Weights of a small transformer language model: LayerNorm before each block, tied embeddings.
Each number is 128 + 32 x the weight over its row's rms, rounded and kept within 0 to 255. Layers, rows and columns count from 0. Numbers have three digits each. The size before them is the row's rms in percent of the matrix's.

# v: layer 4 attention value, 640x640, rms 0.0418, rows 506-511, columns 512-639
# o: layer 4 attention output (transposed), 640x640, rms 0.0421, rows 506-511, columns 512-639
# q: layer 4 attention query, 640x640, rms 0.0503, rows 512-530, columns 512-639
# k: layer 4 attention key, 640x640, rms 0.0453, rows 512-529, columns 512-639
v506 106:139148102126135123111121160144108087138132178097121121130161152108140074067072166072082138119184113078147160162165138144105094150206175139105149109135118108110189137144128162152153178099147105126112127106124176154123128073080143099121101176102078139150181115148099142085116164129089116091132124103113175159148132088149110132074171096122158157078136112066144148089114150137108158140099
o506 098:091132143123104146115117081141098135119048072117102154091097102102109149161081113129181146128078144148038127126072131113114143224126107129146193124063133197078141087192131083119105042195112134157166182095099098126073118122191119148136142136134191093152116150113166200160106149135110094140131130131114090059102154181113098161166126132132122097163142121140153119192041170124160054099160
v507 102:173159110092162105093102144152159173094164135154114107128077154160155107112090113160122110164130133143134120106162158144107172093130198110129124068128127108115086168149084092111120113157114184100105124098126163095101127111148113128204078190123057100117126104149168159144146052138113142052169079089170106170160124128143106113125137153099117110096095098130105181155095151110131150081118
o507 100:031104128178131136177145133112114138141133163196137085146197137102069170090152080104107142140148119136121106173166150192139100079077107171117158130088126110099125116135215141104124158137103070165129082144158125174138175134134095086081112082198154152085150156172118126137171179134142110176077147106158094156120160140091164050122160106111166142175125148108140122123169138127145089089084
v508 107:034134123160182120138144063099134112159100101078155109143145083056147074097081139102121156117089130136078047171093162116134098106137106119106124179097136134099108145152118070101131155146091151172135105103158147175101096131111157205215137189156103097158196158165088140122103185097140111145104092097153083110138146025138145188111190066105188119138120124172164140088098072146133122148109
o508 098:177113141146079114140182201105092079126122125105092192120134176185113147119131085038088126137150165124173144134119068115119156170197076115143110101117121137156151163117162122102154083117122114122114158143114141060163205152122127116103137056100120140160115096152205064119135110178175138128145150146090066123085127195153068157172135101166065176120107156118109069137129164083122093137136
v509 107:101116111153080128148111190151127147133150023118131120137173156100098092157092106133134159152145161124143112177133133158159183162125157081101103177153112115150142120136158130113085225126098228134152123143133149136149105129135112130147095095126104175131085150131175159180185154140108090130103170173091118078136131136152147126188188137140139093131144106074112119097105158110098134123110
o509 105:147123133100167149208182090107157130105153179101130135158088081092123150128124130109096129125106180169113129109060138184119101117152095117100152101120099171125171116109079101118141131114137097121172169134075140110143165087117146169106129106092163121093193120166103163130111063153165149095107105109162141131148116094085140094119101060108149182164119112142068141160146139142162156099084
v510 112:072118084120066127152107141176134133109070137141085111142122135126097145120088114174132200098143160181079184130149125115142161133191135130147125123102141124128122127149153097144087148123117127119090101138041160119135158157152109124154111169112164097123156122141145155112098148126136067122115128100125231220141111094091076082134106102107149140084185175117114159149116160200141132144159
o510 106:125137161189195091116152140139174162113177116098163152156121138122089180134136112153116118174160112093162114185083133115125174119115130120137124088113133112146149102118112123134161173104116128079145165103160154151141141161130135170135184116130046172106085141140169098132097045100165150132181092176110078127145152170181148078106080124172096125129107129136110119094053134070108116103121
v511 102:147192146163133126107120133108121130072062126118158117107159119128138105129133101140144111124116153194152149114058118168103087082133139178122115120132077173195150156117134085148092138136139105155105180165132147162191104102144131163179157156121127101177127104156052100087169115039141116157164202103082145135066082111137093123136122167113105089122165093117168118158121112132120065108150
o511 101:166114131097095122157115113127124103212165169111064151119103152086126099087133148073104115108044125107113141118189118099097167176154100129129130129129189122139125098163180110083140174145115138122148154108095155125100125100102130105076113103160117114140139152145164084118106093111183184086074126117114187065124229161097190109112092147176154157122074108165164123111103148164072026136158
q512 080:117149178125140185190177124118056109152158089142187158099109131081102109137170146154146078118092159140118149171154120117165107138134090156117137221088105138122143094106107184161188104125115122120148142166164123176152151132151134077083178095134124171164096118136106175075182105098134128098137122176107172127130131142194149142134113056131095131110195096151103127139148153127152087096178
k512 091:118141140135110151149155160122082097099130131114132084108143096099144131080145216118191129124084189093111150093121153123083144120065062117136125078171115128135133079139124083093093098123170145127096149103122057148136134129115117043070127121102101101071089149054114123075139203124127134116122119122130119137108135162139089179141128087048108104094136147065134148219203168133155154132147
q513 098:096217103085132172097076125164134066070107053120110135091109102162128107103112137150159198144138135144122114134083209089147046127128098147094102060123119084114151103209175133153139139107126116144150125124137141204157128112113073157161117110062096188143137134068095105109141036142167104170123135077118102142144082130116138114143093114152111122113110125065091111092107085100140111110211
k513 089:131147182134072122097144094123132083189126115179117111130122125123117082133140150100127148109126143187169190119139097133101076095118172153052133175106118102124139126148149143138098115116172125095145130159133141168129137052132171117163115100168151130130136148157119119121164057132166144139081089192091145134153144179136173073062109159164155142099130111117079188094133092103117091177145
q514 095:164144156153095135135106161114124132138114186084116157081128155076142165155133077130101188139107068153175130184174160131137123096120153176126145172157129130140199130166165141157172162114101086154153127149189180126100121095108134123146194169214135122107120143147162135092127175136109166185072089165133102131107108080157138179171150136124090086155083090151107077145107130133189150083180
k514 094:079137097125105094120064120133116113123116112098075098108150097167212033101208159107095177155137139114187137094093146123120144105138116180115128161069128118060143134155157139156169127109127094108214176169183084125130145145155086097174128084099120134114098180075180124146181141196109103124058124107143138102096147173120109155146133202086121072164127127146084087159111140176148119082124
q515 094:175126102106103137119086155120145163181162092091148140138137132148099158196122083101075137187186121074198137088154124140107168166139142129159125100171144137116120121136103155153151160103122091083136155141148078109097075155086127112121126066134131066125121140130141173105156098179072209140114074135145114133105149106154047208198125103144131157083077133107157111170138137171131189078143
k515 102:066136116079099087136099117161087128118153148168082136132097110154137113159121077102135179120137089137145143101168113116115176100197160161131186168089104113116128134150160085126114127075114120150153075168160117118108116166080092108113186086122097164177132185075146116122107161147142161124127126147150191122111098101100147144121169134111101135126111092153168105044168141184158115107195
q516 097:127128116141123121109118157175115141161192141125069129069166151148109189112132076114137116165124126187103058113166100122064088121106121134174072113086166072135072084092118093120145165121117101112133060193133101078062093138107103154133111130131153129089089134112146176082173153141059155149098149177086130182106183122079120126135116145096164145141125150150123145069126072135037109152104
k516 105:091155080126096106066087168164183120153112101093083087151155160124132120103159118135116136156168147205078108131060137200128080177139120201154042079111122112125114148137110102171120104118126125081155113077066169069074152143112088099143074145110154122160106149105149118129123193187096129131136161093078159134140161159074142079129127164069104122160124099144180202092130163180138106171126
q517 096:122197190103119071101063145157093133147095107069103162181126124106126172148053078165164188071189160064152148070081095084141101176146117036098146212070150126128151117169051136121064134101181144178128145202117190142113046161126152151081174081121136141088150138089085131127108123130127099077091107133190105111110153147143094106143148102130107126147140104149186156162113170156183156144134
k517 105:144143102096111067117128096171090166107136080134099132151132115139150110179064138149172168080085139108159126072124158139094160081114149080139121069115177141194134118181083141100153084082171169118108084115138142131102124133120153146089153085108131149180143109106152147118188176122071143102111088145180155118198169038174145177126163131165093181114058143109159146146176059161190160150162
q518 095:098169123125130103108117173154200092117200192102077170107150131093130164141118140171154123126132143132184088076106070075067135085139176114074149115092217159102118133115065135110130076109162123164097105147120142117153091123122100159128137154141121094121162151156183073138150162100140103123174073102090117144100125149080144062120096127099166121135115093168086141158199104127141103149098
k518 094:126118095119144094103124157196160147109167124137056085181198085136125143143151108153142133120104101126119115135111131094171122098114141150216138158132136114060068143158120158171123171115084143127143119153128139078135118105167110146130106190144167148125112135107157135139197180156082142116066115099091148150151135138100137131109120134053130104125064076110099134134127116205151156085128
q519 097:132141117130174189094128163173148117143104094099137158226122152128150146129125181117190131083125095166092102074164107106077163142117120063190106107129103090061146113120129160135205113139094110150141051121132108165197128119105123144125132097079103097122132122114115175086165124137136114089149155121073140142139082144103164153173120089142157090128112156106129135113117120099095099057145
k519 097:168132126192085122121125052126182078141105109093142159153121122150166161163191148096155145144132106190073137138112099111070124112125187163202154083104145110076127090142132156114121112101159123127127126126131101108109118089173092098128133126065087092192155119134123126141133167116092154114132116120193132126183120180107094101080160065141134184154103124136084166124108116153088109099082
q520 098:118136146169152066140146128067123155148134172100140089143168134046094115124102122094100127152132172081165082147171132073140162176157157130126093147134098098102159112156132132122130158124168142055078097161135129139149126129101183118079126092155060105122148194118106147179130165085177102137141126113116111192117198085123090066057099116085154145086096142154126131114121156146085113082119
k520 095:172133101091121101136122103120154137197111136116121078176141127113195151130163118077094107116107168099204123213110130153105095061125219132163098098115143127171122143090134147145109093191138096142055094117158142105121096109149164116077152106122112115147174112165153100195159169088138101119146133156141105193130135107140130141114160107186122172162095125070111110164134146106116205159101
q521 084:138130129179166161126166137150127156142145108121142105137135145118118162131045083151188128153102129090182049115137123138112111169114164141169109105109100159181144135117103177153153140118160189110140083148125090102147121142086065109164159134155125079131136135152152132132136071080139098101119103158139110164131118150146164085114155099092173068110077174148080083106150105133109119091133
k521 090:103082129110142122157058179158120127146133060116076109144135116153188107060109195103060151190152102066190128181130134189145075165112200124182146167066122150127118148141150134175111131168100162127145099077149135108107099069163122094186111098172127155135129159154100118148181104122073122073116132114162117146136174115121150118117126138130155145147128116157116095146162117174145176147139
q522 087:125158125124061093119073144154098122118137114093170107124124107109102101087142101118113158087152148053143120129103107156141137114109134097082166130110093116072152134124143197143089184145084145027128155046178066143157151148099162121131135132115101177143152106124145176132136115094136159131092123066081102129151134130141090131138124105112150166099099106149122124171130110132097149080120
k522 075:191110158098098079149115093100117168178160103089106118164170159183134095089142185126073171133124110122204173114101097181155091101157208206132127119084113114158143154168158136127108098172130082054150150102131188188107154039164155137138162127173109162146101140119165094166164099090121128103076091166164163132146107143110118065090131152158113157118122108151115185088084157155125157141148
q523 096:134127150171155130184144130173102124133063111183105141100127094130110152093082131125155169109052099086122160122139150135151075084130171095085122186081116124137098113144059127098098114180109175114144133110139135113131120152153103169144152103103150090156105132135055166117108121114133088133084118194139114118101139136110225153084158052134136131102202115166123149150109101109166105126138
k523 097:127109136105152128175110127112101112162106072127060107111134113097138064073103211142133198142162129108126127166094151118139093077127120112138093064118071114159124138090125106102150109203134125094098167120144168127123142041171151130120141127112128130131105145117093099116164181081146119089041140125089124132153159119175148106125087108119119102101108126126130157137109163158086137155150
q524 094:125121146058165090106145076127100123114113117093090211149124055159165081111112138091151139062116134110067119106118158108148143107154109135144163173126137119127130133189131130089079092150133200176088100159126122150143144107128145119108160074072176161132134103130089148144123113165121129158098086148112170147195137164167101156211085122140118121078111111113133147075140100095194127120139
k524 105:115125098142152140148079070095070115079155102110116160096116161160117106162132175172152188156111131126080157093120110164046074156072109097101150128130136125117118134146051134091134089143077099156061183201151180193145102117112137139139137104102106107146134175162141191136164074158097138143158108138167186064142128101179114115174141123117123079119129108079061157093116067127183122100148
q525 087:118120118147118160168164149100122145188139142178131147150121124097088129136129157078108113137118125085101185166217202099092099153113120136134112080170080121115159154208151128095104115103061157194090105096176098085035138080126089150146126104132060091140131112101146125150132104154146120117140132140138109104082102109106142080153169113131144118138122132131125090196118147155127137144165
k525 083:204132101159120141152093130078123097203152143168112169201116132129153162161062168129085168086130129174146129118169188146166123132128137135189134075079091154125145139132169190124090141170151101129152103125092120136117156121144132125133166139140140128184112143135107088181186096067108118092117096117166173104113134158129135130081173127125139162105130089142119143098108145144108092199131
q526 095:125137117151179126163156104117157186156155095111102087141107104213112098158185111111173157185143118135101152173117099086167119085124133129127134125136104126083080113131120131105133128145101159138065117141096124080136113156189136087090135144111166152116145152115169134102114147175146135083181160143135142157163193169080112125110135057119113093117131150107097134111100131101200096075160
k526 099:100107184135219197163080174145093159184168130122117161113125104078142103123154153120089178103180100110087161142111146137073169030067156126128092121129119153154068102088166142103158143104073150170064118142079170093169009111181140101130090179111127125057147139160133185125111164080121174103161132086100098117170158156142048109143151130105161125094107147135153094110106154116132173141094
q527 091:121136160098217127121061098145136094108136148143076094180135082112145160099094105100164133169148101138124160189120090134130145107168183154125132149142079159113098133103085101133108053068101131120128173146154120190108094127134197181116110102166161152137137159092131077143133124114129107146186140164131090162148143123081123143159125156079177150108155163117111136032111116100217099108132
k527 085:105075152111092169112094140100123151135123115122069098125104103115180097091075157141104163106183084169104125109148103101080122146088112111163152114114083105115080120172136157073085100097133106132148109144185172158106159097114164117190064106137146125147059183094108053103117146149122091134100132096056097125090126133112166079186129131063107112146160147111112179106090092184144067085148
q528 093:105127163117157126139213156111117122115145070109124126130140160127106046143168070105124136154171139136128079116134123123176109125107097152134107105089081170140164157113202151156096092139101171180028170162179153180174133070157148083114118162100139145093101089067143114149134163149149118084151137067140112129147119087117116095087150151122122126110171098160094191115114106088117117143114
k528 093:171096166132072102140176128138160081166144163163127149141130180185163112143116148123051123089146135133205159100146115150093153115099156132171129127088151185111134180084158187133136142058112145152079159044152174146178090108169195082113101147136112064119116095144141088158081156115126100059166074110120123122100086168144131139110134091142125146162161162047095144151166126086125148157074
q529 082:134124140084180107101127123130107115163162152128152142109108113111125114076148149107121069177122114135100174193134078149101131079147121119139078134155050136121104132076139108132187098124148138140154137027122115044117100103095118148097171103128130091103153140144107118204065091140118140165112121134158208115105138101116122072153143194110133151083184153073144138042126113126135150143129
k529 080:130136113095122156159140071164124132107100190158183121125058106104105147179151091088142114111099129142119111120087094095090142099175095038150073132151140111130126122081120100121162105093190148110106153120194162105176109134114126065132137114101098075123158074158157169098094126142179129167172083131124130140091087117147154112165157148188129154193107136092109047118110119065135132109101
q530 096:092043142143085091059083124105156134126082133117129159121090067141086130093148125131109076136104086140114097126150027127162137170183111176136147108096085066117137157148150130112138124160132041110115132123134125128133104103102100127099214051130118147113102149167162143133161129092109152167161138144107178125190162180110161124185107111159127167195104135076162125061174168089099106167087